config.toml
n_layer = 8
d_model = 192
n_head = 3
n_kv_head = 3
head_dim = 64
d_mlp = 768
vocab_size = 8192
activation = "tanh_gelu"
norm = "layernorm"
norm_place = "pre"
norm_eps = 1e-06
positions = "learned"
qk_norm = true
attn_scale = 0.125
bias = "all"
tie_embeddings = true
parallel_block = true
init = "trunc"
init_std_qkv = 0.0306
init_std_o = 0.0306
init_std_up = 0.0306
init_std_down = 0.0
optimizer = "muon_variant"
lr = 0.0198
lr_mult_qkv = 0.5
lr_mult_o = 1.27
beta1 = 0.9
lr_head = 0.00591
warmup_steps = 0
schedule = "wsd"
decay_fraction = 0.46
decay_shape = "linear"
final_lr_fraction = 0.02
batch_tokens = 32768
seq_len = 1024
doc_mask = false
train_tokens = 114300000
steps = 3489
dataset = "wikipedia_en"
Each number is 200 + 30 x the weight over its row's rms, rounded and kept within 0 to 999. Layers, rows and columns count from 0. The size before them is the row's rms in percent of the matrix's.

# up: layer 5 MLP up, 768x192, rms 0.351, rows 97-114, columns 0-191
# down: layer 5 MLP down (transposed), 768x192, rms 0.0941, rows 97-114, columns 0-191
up97,109,167,213,226,223,189,185,207,183,207,200,180,176,218,130,162,253,187,191,212,215,216,202,198,168,186,224,163,205,248,246,228,186,209,204,118,212,185,223,217,242,172,194,245,205,174,229,202,185,191,208,209,150,162,252,180,183,171,220,256,170,165,197,183,200,198,236,243,228,211,162,230,212,194,203,189,191,162,193,199,211,232,197,165,213,149,178,207,142,120,233,187,165,219,227,189,245,186,223,123,169,214,226,172,206,180,157,268,175,184,291,200,204,175,180,240,199,219,230,180,179,214,198,199,235,183,164,175,183,180,204,221,198,255,216,168,127,241,216,244,225,204,215,216,238,228,252,195,202,186,240,216,201,202,233,124,191,181,208,148,217,260,193,139,202,182,210,173,172,213,215,221,214,173,201,164,251,185,190,215,250,197,169,220,194,176,226,233,190,249,214,208,206
down97,103,154,208,228,207,178,168,217,166,164,201,258,217,203,151,168,223,208,155,174,227,204,218,192,217,148,227,191,207,218,282,171,223,169,249,185,194,175,214,205,129,203,195,162,127,155,176,232,205,218,177,192,166,238,188,209,214,245,218,232,189,210,265,196,210,219,177,187,183,142,190,227,212,176,193,226,198,158,233,229,212,207,221,205,148,198,194,194,195,201,196,213,181,269,223,213,191,177,242,251,217,180,206,183,214,180,251,214,186,226,109,198,235,171,153,208,219,200,176,185,166,229,193,166,174,217,181,201,197,233,165,200,228,254,137,210,182,231,200,174,213,190,177,185,148,201,207,205,190,164,256,240,204,191,198,228,194,197,247,200,223,207,196,244,201,200,144,228,208,200,189,182,183,222,116,210,170,243,195,246,242,244,269,206,206,170,203,189,206,210,251,138,202
up98,097,158,157,160,230,172,225,220,261,163,227,178,177,193,167,217,200,184,194,204,211,209,152,202,209,209,165,202,229,260,181,229,234,187,203,208,214,180,180,201,243,257,179,205,218,189,243,184,166,163,247,215,207,208,186,193,214,196,227,242,227,166,172,224,193,244,220,190,142,263,166,159,168,192,224,286,264,216,181,193,203,178,198,178,228,203,272,208,244,199,224,231,166,218,263,201,222,179,150,182,188,247,179,219,213,171,214,207,154,132,172,158,197,207,167,209,191,220,211,228,164,220,237,154,231,202,212,205,179,165,207,197,228,167,191,194,206,172,164,197,186,225,179,189,212,267,206,191,239,274,185,199,214,216,194,228,180,155,183,166,209,196,190,243,242,249,221,196,181,182,191,168,181,225,208,241,133,146,194,173,215,188,181,200,200,173,214,152,158,229,156,150,234
down98,098,151,188,230,199,219,178,179,223,201,196,183,225,244,172,286,190,166,148,278,234,177,221,170,241,206,220,233,198,228,229,160,180,211,234,187,205,258,219,270,171,185,156,191,198,149,184,227,252,242,194,280,165,167,228,212,210,178,156,192,154,175,214,218,235,211,174,179,219,166,225,180,165,220,189,206,174,148,206,189,189,211,175,140,175,222,240,200,193,186,222,199,207,203,175,246,210,192,177,194,219,162,183,151,191,233,237,176,256,229,142,225,203,224,176,224,131,238,222,177,159,215,170,257,160,229,201,185,201,184,169,199,203,223,226,240,203,188,240,221,176,225,193,192,195,250,155,218,186,237,158,196,184,160,221,223,237,172,189,233,210,222,175,177,178,180,240,209,198,174,171,162,190,177,194,228,221,205,193,135,199,182,168,244,186,188,167,249,214,182,170,202,232
up99,116,178,153,153,173,252,168,271,204,231,215,215,232,183,166,230,190,177,181,184,231,234,182,198,222,225,316,169,238,217,193,219,129,132,236,212,240,200,203,185,184,175,197,203,223,221,151,181,199,229,199,212,231,221,169,176,208,152,183,207,208,137,157,251,153,171,181,277,213,234,187,238,201,182,234,202,188,186,206,194,194,201,209,219,203,127,234,157,194,203,197,205,188,211,221,148,195,205,173,234,239,234,211,178,180,160,174,185,174,247,211,181,248,213,219,219,119,236,183,219,192,234,199,160,204,196,247,216,209,162,169,244,176,186,180,211,213,203,181,194,173,191,188,173,251,207,148,261,211,196,166,189,186,179,224,169,157,194,190,224,204,227,171,202,207,168,182,191,157,251,240,197,173,180,200,192,197,189,199,265,202,172,242,210,182,195,227,165,243,210,214,195,198
down99,127,257,188,188,239,165,205,153,192,212,246,199,189,221,179,235,198,178,159,158,222,214,216,234,233,186,216,193,217,220,176,181,215,208,213,225,221,175,170,180,163,266,204,232,217,175,197,225,162,225,216,185,227,222,173,199,205,224,206,210,228,185,143,213,144,183,144,189,178,217,169,187,161,233,205,204,245,177,220,210,256,241,231,237,229,157,188,176,206,186,207,163,156,230,217,162,160,217,183,198,200,194,246,187,233,233,220,181,164,223,203,162,226,172,252,189,170,170,158,243,165,191,207,208,191,236,253,230,165,179,193,213,162,158,185,201,252,123,153,251,197,198,193,152,168,149,240,217,225,203,210,193,147,159,264,182,219,216,191,206,218,182,176,228,155,245,155,206,194,232,249,186,202,182,200,151,230,201,117,191,202,180,255,187,237,205,255,185,223,250,214,209,193
up100,095,189,203,142,245,220,216,167,228,202,222,205,167,177,214,250,260,171,183,238,137,207,213,194,141,246,247,228,201,180,183,199,189,172,231,131,216,191,213,225,195,167,166,210,186,223,164,207,238,139,185,191,229,175,228,166,191,148,206,235,144,167,228,164,204,170,207,202,151,204,153,253,191,216,274,300,161,209,203,237,183,176,178,217,209,205,215,184,180,186,182,223,190,183,190,219,181,209,230,198,163,236,192,158,156,157,186,203,148,229,174,191,253,208,222,186,182,196,212,220,185,206,239,179,237,174,207,192,223,209,198,181,195,236,244,240,177,209,230,183,174,257,254,182,235,250,202,209,137,239,208,177,215,210,210,238,231,219,130,244,214,171,240,205,225,165,187,164,222,170,187,178,223,208,220,210,212,220,205,222,218,187,208,199,189,161,226,168,206,179,146,154,200
down100,096,157,223,206,228,160,219,250,215,159,256,195,191,232,188,166,201,195,200,150,189,241,180,187,150,183,164,197,186,224,151,247,219,249,161,182,247,240,183,230,210,173,131,176,243,232,186,183,226,249,241,219,184,200,185,220,214,204,169,220,153,191,210,163,218,195,197,223,192,153,198,194,202,177,187,223,192,194,275,192,174,164,172,241,231,203,154,194,235,214,211,146,177,247,168,204,231,208,210,199,204,205,172,222,206,199,267,227,157,209,209,179,198,160,190,220,205,136,203,230,185,191,228,211,250,225,180,207,217,207,170,244,227,222,224,180,179,165,225,230,195,209,185,215,187,149,216,155,209,222,177,127,196,207,127,240,293,244,235,227,214,136,192,172,202,171,216,200,218,185,203,200,204,135,168,246,178,210,194,172,211,170,202,183,203,183,195,228,152,230,239,245,206
up101,097,191,226,206,189,156,166,249,216,216,198,239,234,197,222,240,225,186,217,198,188,182,170,173,272,231,228,218,172,235,215,195,150,254,190,192,185,170,252,215,156,234,195,161,184,204,180,193,187,215,250,172,241,199,191,130,230,167,179,196,143,195,189,215,219,167,244,203,163,224,215,166,240,176,197,220,200,184,199,196,217,158,210,224,192,250,198,253,177,147,194,235,199,201,237,189,168,183,170,196,175,197,223,213,143,187,283,185,219,225,186,198,256,205,230,191,186,204,216,174,182,201,201,197,176,220,203,285,230,221,196,199,205,143,152,185,226,245,188,196,269,160,247,165,212,254,217,204,216,159,171,215,198,184,196,178,184,239,175,189,216,248,198,182,207,173,196,223,181,229,197,165,154,149,242,107,163,154,229,168,218,188,190,165,229,199,153,189,213,179,164,193,182
down101,110,170,216,189,249,225,200,187,209,174,167,179,171,214,188,139,186,190,194,169,239,208,200,143,162,230,214,213,214,153,174,220,193,219,210,181,215,221,236,200,150,250,185,216,198,225,247,267,204,207,190,172,201,169,264,222,245,188,241,238,201,201,230,224,246,272,196,179,190,138,249,179,164,218,255,234,139,198,193,192,198,246,215,118,206,195,167,250,214,171,236,222,190,158,199,201,191,248,177,190,239,171,215,181,206,240,177,184,206,219,198,238,161,131,157,181,196,229,209,195,228,223,166,200,193,212,168,179,151,229,174,166,216,208,245,167,258,176,178,180,152,208,220,206,221,203,190,186,177,175,159,151,218,216,232,235,208,211,205,164,243,194,231,145,206,184,245,183,227,224,268,216,167,191,208,156,189,147,238,221,178,210,220,195,206,149,197,178,170,197,218,199,196
up102,085,172,163,158,203,255,184,238,204,228,243,221,223,230,193,225,175,222,229,164,228,178,175,148,186,114,207,158,208,186,205,212,176,229,181,152,182,194,199,206,280,176,232,185,222,258,190,180,190,236,171,194,200,233,201,234,212,193,115,167,143,221,208,152,243,229,185,234,249,166,203,210,182,229,207,186,212,213,213,181,226,204,164,169,188,178,188,254,256,202,190,193,218,236,197,180,239,192,192,221,281,213,184,203,184,161,173,227,197,181,213,205,214,279,188,243,175,217,168,216,209,153,221,199,157,192,189,241,181,208,233,181,174,150,234,195,220,185,202,255,206,207,225,167,198,204,198,149,225,216,173,155,180,203,170,238,241,185,182,187,248,225,216,185,148,176,185,187,186,233,237,194,215,212,206,191,178,231,188,277,226,174,192,171,158,153,245,230,217,194,220,152,192
down102,087,231,212,193,209,216,210,196,247,156,194,176,214,232,224,214,207,145,158,217,172,135,186,149,238,178,227,218,211,209,252,165,251,132,186,232,202,202,262,179,217,224,154,195,188,197,187,244,225,237,237,171,154,239,210,242,222,151,242,143,200,204,190,194,190,239,194,140,176,180,198,198,152,195,228,204,205,246,226,254,138,198,172,195,183,204,192,211,190,168,149,230,138,202,185,225,165,173,249,236,198,220,188,206,221,256,176,198,214,207,146,227,203,192,195,180,247,210,237,237,178,200,278,210,189,190,143,169,212,252,188,190,210,220,223,186,213,165,204,192,193,214,153,177,199,165,178,148,171,200,234,221,212,220,239,243,256,210,218,215,246,157,152,226,198,203,192,173,161,163,159,244,213,200,180,241,200,160,172,183,190,206,205,179,239,203,232,179,204,166,216,183,213
up103,095,167,173,195,195,213,208,179,241,168,183,233,200,214,228,219,199,198,255,176,172,270,196,189,223,185,185,209,202,184,116,244,167,199,148,167,168,196,173,181,189,247,249,159,239,182,224,209,222,207,223,234,170,206,205,205,211,254,203,191,248,207,213,153,194,146,216,164,172,246,176,182,127,210,216,187,185,169,264,163,189,209,192,247,221,154,176,213,260,238,208,223,251,250,169,196,222,216,215,204,198,226,199,134,202,226,169,161,218,199,273,255,230,216,183,217,173,124,202,209,186,227,182,155,221,211,176,185,192,220,278,153,214,175,222,178,228,207,204,158,190,168,232,147,181,173,191,183,172,242,210,168,174,179,200,216,146,162,201,190,221,181,238,228,205,192,221,206,170,176,191,163,254,202,200,213,194,214,180,193,222,249,184,225,216,155,197,226,154,227,206,216,206
down103,094,202,213,232,216,174,200,194,216,225,181,155,218,125,193,190,182,171,212,205,219,230,229,195,208,201,215,198,153,234,219,198,245,190,229,208,255,239,237,184,249,218,179,301,182,184,201,166,179,222,151,159,254,218,181,212,218,254,169,182,193,172,170,187,205,239,194,231,209,166,243,211,155,205,227,218,183,190,242,254,241,173,214,220,161,226,158,164,184,180,224,192,185,201,218,217,263,186,170,178,228,219,190,176,232,173,226,225,148,191,161,195,198,197,150,251,203,189,223,233,195,195,278,234,210,240,212,189,254,198,184,181,241,212,226,133,202,160,164,197,183,202,203,201,138,170,212,159,205,172,204,230,182,159,210,194,214,239,196,170,217,188,231,218,193,150,166,163,187,207,216,195,193,181,135,205,167,203,192,211,224,131,209,198,165,258,185,183,201,148,218,146,254
up104,103,202,208,214,208,214,252,235,243,163,176,222,182,158,203,206,153,181,221,190,189,216,202,221,239,193,172,220,194,229,219,187,145,201,180,223,245,237,111,179,227,207,200,208,220,196,193,228,192,193,229,222,196,262,212,189,207,189,240,270,211,183,202,245,216,291,225,243,223,170,237,230,187,178,162,207,208,178,180,167,149,212,232,146,174,171,225,219,235,182,140,176,187,146,230,188,254,237,132,217,175,222,186,173,150,176,226,198,213,193,191,195,247,212,188,227,210,264,225,223,177,146,192,224,225,214,208,180,196,218,194,221,247,204,144,208,184,221,196,215,152,208,234,162,181,152,193,210,200,184,193,170,191,234,201,246,174,184,220,135,208,243,157,176,193,197,183,244,173,203,201,119,243,148,192,250,215,182,206,220,219,152,222,201,168,176,192,178,207,205,182,174,179
down104,123,193,230,244,189,168,182,192,187,224,230,194,208,198,190,213,195,204,220,211,125,204,187,208,209,190,198,232,172,191,190,247,194,229,188,197,203,172,267,202,173,188,189,225,160,231,193,203,178,201,128,165,157,173,141,211,163,181,137,148,129,275,192,160,220,157,150,243,190,207,215,204,175,211,247,192,142,207,218,167,276,165,183,198,199,225,180,199,184,207,222,200,183,227,187,202,226,184,203,178,220,148,203,172,179,221,179,203,177,200,200,202,154,252,205,160,264,173,186,213,217,258,230,187,184,197,171,199,203,203,217,198,148,221,233,174,225,213,219,251,225,225,161,198,184,251,244,201,190,252,167,264,218,138,207,140,208,206,219,216,194,183,245,219,183,198,180,174,219,183,250,241,193,210,195,177,206,212,214,213,175,216,186,204,170,211,206,222,186,250,255,288,244
up105,084,162,156,148,203,209,218,245,200,211,198,153,153,203,217,225,227,182,223,244,203,188,240,184,203,201,199,217,209,184,244,148,164,217,227,157,193,218,193,261,179,191,154,133,150,200,182,176,236,191,157,210,233,176,193,143,177,197,226,288,280,213,172,165,267,170,205,189,205,185,229,212,186,225,247,189,203,180,195,197,215,204,166,217,159,222,212,218,219,237,150,185,184,216,244,225,186,224,211,196,194,194,204,138,224,187,211,168,254,221,192,190,207,186,220,260,242,248,216,227,176,198,185,225,190,185,169,204,241,211,185,194,225,167,198,217,205,161,168,196,167,199,219,252,193,230,182,233,228,215,201,213,119,175,192,156,192,220,193,226,202,211,184,193,182,224,281,171,201,240,179,190,147,150,232,141,193,225,259,236,181,221,244,156,188,172,180,177,236,206,210,189,183
down105,087,229,188,195,252,159,244,212,194,162,190,219,192,106,203,216,267,178,198,177,180,169,204,188,212,217,174,187,145,164,233,170,222,208,250,211,206,230,208,204,172,183,209,204,218,189,153,202,188,219,192,245,196,192,168,210,168,127,181,218,195,215,157,254,192,194,179,190,202,169,164,157,209,203,204,218,193,244,216,221,193,234,132,249,222,217,218,236,163,195,205,182,112,224,240,208,175,170,229,194,227,212,128,171,145,174,199,201,166,191,206,216,180,176,208,230,188,204,177,252,188,163,196,218,178,188,223,173,184,209,257,181,237,223,269,212,249,210,198,219,206,183,212,194,177,251,172,252,198,181,243,215,212,194,201,189,194,257,184,201,177,207,258,136,224,220,200,210,206,217,241,218,205,178,225,228,193,175,218,165,182,221,189,188,284,186,140,201,256,178,204,146,229
up106,072,201,247,211,164,234,214,215,221,227,236,170,192,214,167,212,157,166,194,197,259,210,174,176,183,217,225,228,210,197,204,200,224,157,200,215,187,191,260,188,141,155,234,215,209,188,206,188,194,206,185,161,181,142,202,226,179,173,230,204,211,192,211,182,161,240,224,171,178,199,235,159,167,216,221,232,196,157,214,202,198,279,203,217,223,212,209,226,150,190,232,173,233,224,250,202,195,173,199,206,183,158,157,243,199,208,241,222,162,171,138,220,224,225,247,121,167,232,209,217,200,208,149,234,231,218,218,216,170,213,176,161,238,206,187,216,247,214,252,194,191,174,242,258,204,160,259,279,261,174,179,177,179,171,191,167,194,207,258,229,149,181,173,150,202,172,211,203,173,175,206,216,214,178,188,162,170,181,181,177,242,171,216,121,219,230,201,219,228,224,180,206,156
down106,078,235,158,236,222,169,195,223,232,228,219,196,212,198,171,165,160,164,180,237,162,201,176,134,219,191,169,222,187,181,203,215,209,189,233,202,166,178,242,215,224,243,185,205,211,263,177,156,198,232,208,189,193,197,185,201,217,162,193,194,189,232,152,176,211,182,196,221,233,183,214,214,178,208,240,205,163,176,205,226,176,251,179,156,185,219,177,248,204,226,161,222,170,197,233,214,163,205,187,197,185,188,180,171,242,239,181,216,148,162,195,239,210,178,161,234,215,228,231,171,205,203,194,235,229,214,214,233,161,254,244,204,190,169,283,199,158,231,192,200,206,188,214,233,183,273,253,189,209,170,232,200,185,223,201,222,169,126,200,257,219,144,158,175,199,188,182,166,181,254,177,217,212,220,290,150,219,225,114,180,154,211,193,205,212,221,157,190,184,259,179,156,185
up107,086,191,220,205,170,218,234,244,181,226,227,191,227,253,204,234,233,199,192,185,212,187,178,189,229,227,167,232,215,205,274,223,207,234,231,256,210,188,238,136,179,196,185,175,191,185,197,168,210,188,175,208,178,255,215,191,165,170,182,249,216,216,220,217,214,204,286,217,202,189,230,212,203,182,241,181,120,206,180,257,145,170,203,187,159,187,149,200,156,207,173,117,156,201,173,241,174,188,167,201,188,238,148,179,184,187,207,123,196,182,195,193,232,232,166,200,173,167,205,170,200,222,242,206,152,186,183,190,232,234,126,222,236,228,218,226,165,178,230,149,217,158,191,242,198,199,262,175,206,234,172,163,190,200,257,193,172,217,218,233,219,190,149,207,149,193,229,176,224,215,232,250,190,201,201,203,236,178,188,233,231,186,180,182,204,218,240,212,197,153,183,174,218
down107,078,194,145,195,190,301,208,190,256,166,212,239,196,259,178,240,267,184,203,222,167,170,166,179,241,118,221,184,216,199,219,189,221,212,209,205,189,168,223,231,231,228,160,174,175,205,213,167,246,221,217,219,192,240,183,259,214,177,212,199,195,210,176,200,257,241,166,160,184,197,261,190,206,143,210,205,245,191,212,159,137,158,188,208,173,250,280,187,172,247,214,199,207,196,170,228,190,184,177,163,166,175,192,185,185,170,182,186,189,184,166,174,173,208,152,196,130,193,197,240,211,202,184,215,230,233,214,226,182,232,216,196,209,198,232,172,170,196,241,140,171,161,177,196,215,142,183,162,186,174,239,229,187,234,175,233,172,217,234,266,201,243,221,171,175,194,199,217,191,200,187,180,230,226,201,179,193,170,175,220,139,206,176,217,194,207,243,200,214,235,207,216,232
up108,100,208,234,146,205,180,199,201,187,201,150,213,210,202,166,192,169,204,177,158,170,176,193,262,175,184,170,162,194,217,222,165,180,190,169,202,229,178,218,241,207,250,174,224,140,159,193,197,208,236,208,242,233,275,208,226,192,257,208,126,237,214,168,194,298,201,168,197,199,205,186,165,243,184,200,174,223,276,165,206,236,180,221,207,181,203,200,205,230,194,231,205,180,217,174,193,190,235,192,239,184,140,171,214,214,165,165,178,190,233,219,152,164,241,192,196,164,208,174,224,194,228,131,163,265,194,224,256,212,219,230,201,257,227,181,199,182,208,161,234,199,194,194,144,160,175,157,254,223,189,217,211,197,193,154,193,212,182,211,186,212,214,266,260,216,199,181,178,209,180,154,194,231,232,202,202,172,205,198,192,219,259,219,214,198,174,186,156,186,266,202,213,184
down108,102,209,236,157,182,271,172,199,217,231,210,180,186,166,216,165,201,176,205,219,219,249,267,216,212,218,290,159,189,192,194,194,224,166,189,145,216,147,199,213,220,206,195,222,212,234,173,174,210,187,228,135,203,156,220,197,234,200,149,239,193,191,202,244,235,195,252,204,216,185,207,206,132,236,216,186,201,201,137,234,193,142,182,192,191,226,190,178,239,193,161,184,189,218,193,196,245,202,169,142,188,144,222,200,234,207,188,190,210,243,176,177,182,206,182,226,223,204,235,175,256,211,238,258,142,222,147,193,182,215,161,174,210,149,197,209,155,184,175,171,189,248,167,220,209,211,222,217,206,168,195,157,162,174,237,225,192,231,144,227,189,168,206,160,209,150,198,222,202,212,195,179,212,248,182,185,198,223,221,224,162,219,191,287,210,265,212,241,197,177,238,191,184
up109,103,157,196,205,193,214,251,169,154,224,222,152,201,201,185,232,209,203,172,238,248,201,234,200,209,250,238,216,255,182,160,231,131,171,234,189,207,226,235,151,221,268,207,215,178,179,231,205,209,240,170,214,182,179,167,153,199,159,193,180,211,192,168,196,234,186,240,230,151,180,223,234,240,211,193,192,222,172,170,250,215,268,217,198,214,203,189,181,209,217,226,214,179,260,189,202,200,222,226,174,243,174,210,208,173,248,180,281,152,260,165,226,213,185,184,188,155,214,175,143,217,232,141,195,227,170,169,145,176,215,239,161,141,199,176,197,199,162,169,206,177,181,198,237,173,144,239,174,190,201,215,212,182,225,188,172,161,186,214,198,196,225,178,260,181,208,190,197,173,197,224,250,194,162,228,155,181,202,219,226,209,167,162,198,221,159,242,206,251,219,162,160,189
down109,092,220,227,199,209,160,195,249,224,168,205,241,173,202,193,203,210,235,161,169,253,217,168,214,198,205,150,174,168,160,222,212,219,202,273,246,182,179,205,181,205,250,225,166,201,165,223,241,140,164,213,179,187,252,196,245,185,234,228,206,213,182,173,233,220,182,191,179,211,256,222,229,157,158,197,145,220,254,190,185,177,246,208,156,179,209,196,205,146,180,235,228,216,212,232,187,178,145,181,209,190,209,216,207,195,187,192,206,251,148,243,201,147,226,214,186,184,242,173,201,188,195,185,223,154,172,230,192,240,140,213,208,165,265,238,198,237,273,224,210,199,188,165,211,170,160,215,171,206,208,173,198,204,230,160,225,207,248,167,216,177,174,233,202,193,174,114,135,202,173,264,243,190,184,183,190,259,154,223,178,219,196,225,197,181,190,174,187,200,201,158,215,219
up110,090,173,147,194,241,242,232,224,225,200,225,227,209,229,141,226,176,188,171,182,192,203,171,220,195,233,223,210,216,205,195,143,138,205,201,231,213,220,219,195,250,163,186,207,235,198,217,243,190,216,239,214,175,194,198,180,194,139,198,186,189,109,248,216,239,210,205,219,211,184,223,247,223,200,218,221,185,267,220,183,205,145,186,179,225,240,215,236,201,198,144,195,231,193,158,228,212,205,186,224,216,237,208,168,216,143,160,262,181,229,215,228,214,232,155,205,151,240,226,190,211,210,127,187,226,201,211,153,180,195,224,218,155,216,235,164,114,159,251,201,195,163,168,254,216,182,187,217,207,193,217,193,194,228,272,165,249,159,211,178,159,234,159,185,258,158,167,199,202,217,181,195,207,216,210,166,204,219,171,190,157,169,213,232,189,195,192,192,169,187,160,248,206
down110,088,204,196,170,182,191,187,163,239,193,235,200,193,200,176,228,276,198,230,184,172,216,213,173,202,229,180,199,203,198,187,183,207,181,211,148,200,149,190,238,202,216,217,207,119,239,223,189,179,208,183,212,210,202,190,242,231,225,277,196,137,211,92,174,188,220,253,193,224,210,219,177,162,189,178,138,218,164,195,213,189,172,195,187,205,176,220,186,146,199,225,231,244,158,305,206,214,193,243,216,204,237,246,190,200,240,262,143,207,203,187,165,232,196,164,235,139,213,153,240,177,160,245,195,192,175,186,191,199,247,215,132,177,206,185,234,218,259,209,186,190,198,198,212,214,210,226,209,185,214,187,203,171,200,208,195,169,270,196,183,230,188,236,203,147,218,200,195,186,214,205,278,216,177,169,224,227,168,180,189,204,214,189,147,223,189,198,218,210,205,173,159,200
up111,115,191,214,228,211,197,155,245,192,157,164,216,141,150,193,210,215,131,238,183,220,244,194,172,201,244,226,243,176,183,199,183,199,222,191,235,209,222,156,212,175,174,182,215,235,153,190,211,236,152,205,194,168,187,175,160,216,203,203,268,172,230,215,207,190,216,211,207,173,183,210,214,172,173,182,210,179,221,242,229,211,246,194,228,202,190,187,194,206,237,201,223,168,225,181,182,218,178,227,201,142,204,223,164,210,154,204,225,190,198,250,208,282,171,259,223,185,219,245,171,180,213,159,223,123,190,220,207,125,227,212,163,208,159,276,135,209,148,151,207,222,126,226,201,206,228,218,174,233,207,206,201,132,202,176,203,227,196,194,224,223,178,182,174,247,263,226,220,220,211,244,188,195,188,228,222,198,219,190,198,208,138,223,180,187,158,215,200,225,166,240,226,165
down111,121,231,200,239,195,227,237,168,180,231,226,172,232,192,274,202,204,191,158,253,179,263,211,184,200,142,203,191,184,165,171,171,173,164,216,198,227,244,216,230,155,215,148,201,187,184,152,184,196,138,222,202,211,165,195,209,166,208,217,166,187,237,254,203,228,213,234,183,185,228,155,218,227,244,179,237,185,230,191,224,186,167,205,187,251,209,217,188,173,183,219,156,213,191,279,208,204,202,207,125,231,237,252,244,201,218,191,219,251,184,158,241,205,172,223,203,196,168,184,163,191,187,224,256,233,182,208,198,144,195,234,226,199,190,134,215,213,174,168,216,194,211,193,200,189,210,208,218,168,159,174,247,155,186,217,191,168,228,189,158,142,170,232,196,182,234,166,199,217,274,199,166,243,189,201,174,197,181,257,186,223,198,172,155,211,263,240,162,168,177,215,177,180
up112,096,213,185,110,203,258,218,149,215,163,225,244,149,269,219,159,212,208,263,195,198,151,250,161,231,217,203,231,260,227,213,168,153,221,207,210,185,153,170,238,192,223,186,180,187,203,251,179,205,205,202,210,180,175,192,213,212,188,196,191,212,246,126,221,236,185,176,206,187,192,201,190,147,201,194,179,170,183,227,208,264,222,188,223,185,153,193,186,165,189,205,196,170,201,198,204,152,200,189,226,213,160,209,170,182,161,188,198,215,163,193,201,169,224,192,200,199,193,158,195,207,238,217,193,235,242,241,185,184,225,236,230,246,163,225,219,206,179,196,204,156,174,183,205,257,235,151,170,151,255,251,241,203,218,157,172,183,230,150,157,183,218,171,250,243,198,204,243,223,195,181,165,209,157,272,180,213,255,169,191,241,209,228,207,223,195,210,157,158,200,186,227,206
down112,089,203,187,172,169,240,152,213,248,223,178,243,184,222,200,181,205,241,171,197,219,188,212,215,220,178,257,195,212,256,183,186,184,178,200,168,145,140,188,236,139,177,154,194,195,159,198,178,216,202,203,222,202,196,219,209,206,207,229,214,245,210,235,244,225,241,192,203,254,182,142,195,230,236,239,220,199,177,202,205,154,231,204,219,200,205,183,214,158,225,149,175,210,191,228,209,207,166,147,140,185,219,184,202,210,223,203,179,142,175,216,205,169,227,177,199,121,165,174,174,166,287,231,212,243,214,243,242,209,209,161,205,191,172,188,170,232,206,189,176,265,191,271,156,191,169,196,190,160,211,217,196,195,311,155,144,218,172,207,227,242,218,183,197,234,197,193,169,190,192,197,192,197,206,242,243,204,190,212,237,206,152,222,156,216,242,220,190,171,191,194,181,180
up113,105,139,211,186,198,185,227,188,153,203,165,209,219,216,232,228,171,267,225,214,160,190,132,199,225,234,216,243,271,214,241,210,204,233,180,185,235,189,164,147,183,229,210,196,188,229,178,177,191,175,160,166,227,202,180,199,205,147,220,211,217,222,194,196,217,171,152,233,193,196,196,230,172,205,193,210,226,164,196,169,276,240,202,165,219,199,182,209,226,217,194,157,199,200,224,156,192,206,177,182,205,217,253,195,179,185,231,203,202,180,183,173,188,214,225,180,168,196,194,203,186,144,181,195,247,191,207,213,240,188,213,206,186,121,205,176,252,252,176,175,210,220,233,186,175,201,252,193,194,242,162,242,155,154,174,187,243,156,178,241,188,182,218,301,205,153,188,263,203,239,167,152,176,183,197,146,207,237,150,226,191,214,227,217,194,204,262,177,186,235,172,249,235
down113,109,162,236,223,182,215,195,160,165,184,199,157,197,198,214,188,247,252,215,151,192,191,181,201,177,210,205,170,192,160,152,173,221,187,190,190,266,176,222,225,221,212,199,242,188,190,181,193,225,188,191,183,221,203,214,183,181,230,207,146,195,201,232,193,190,216,230,169,213,171,243,229,239,202,158,166,218,198,254,188,154,200,109,198,226,179,212,206,196,184,216,205,218,176,265,144,179,218,237,203,171,200,219,182,209,222,162,236,171,213,227,173,213,202,252,162,138,186,225,182,195,145,200,194,205,225,214,185,221,223,166,157,191,191,149,156,198,241,125,217,183,205,211,199,173,282,199,239,173,152,151,240,187,247,214,167,209,192,139,213,231,242,234,269,222,185,219,223,169,227,187,195,222,211,210,197,257,267,170,226,167,155,195,240,205,252,209,236,215,229,168,172,219
up114,116,204,203,199,188,192,235,245,181,153,239,166,216,242,158,199,186,206,219,167,239,199,234,160,186,206,217,221,239,257,196,209,187,162,152,207,250,184,190,208,187,181,176,231,191,157,215,165,200,178,190,145,243,213,168,227,208,207,239,201,238,217,216,193,223,195,211,166,183,211,236,221,216,212,154,182,258,171,190,285,182,185,243,212,212,179,215,190,212,210,173,180,187,231,215,217,157,199,290,182,192,196,216,230,243,239,210,194,174,201,219,197,212,155,215,235,187,241,191,163,166,257,271,234,179,205,216,211,209,193,189,234,187,173,208,180,187,213,248,144,231,182,203,225,144,217,210,253,171,250,87,163,184,185,181,184,184,193,201,140,231,224,178,194,130,205,157,215,150,192,237,166,149,207,180,180,211,202,218,194,236,159,204,205,218,165,251,199,204,197,206,176,172
down114,105,146,236,232,230,178,163,243,252,218,189,183,158,208,185,222,172,208,196,169,234,138,136,225,253,185,108,162,179,230,205,246,216,138,176,197,205,218,179,224,197,172,229,180,191,236,183,206,199,197,209,234,200,199,240,220,157,188,243,217,171,151,248,208,214,197,165,191,252,207,181,171,198,217,192,251,208,173,217,222,228,216,194,238,184,237,117,169,200,221,175,223,211,228,181,183,221,160,225,181,217,192,235,198,171,156,263,236,204,229,211,210,235,258,200,153,207,223,203,203,223,179,201,142,207,227,163,157,180,222,242,190,193,229,160,207,241,172,183,239,167,212,227,176,165,203,204,178,217,177,188,180,252,187,170,182,206,211,214,212,183,148,194,243,221,148,246,214,181,194,242,195,236,182,167,257,227,189,211,232,176,218,166,152,144,211,198,243,185,182,173,171,204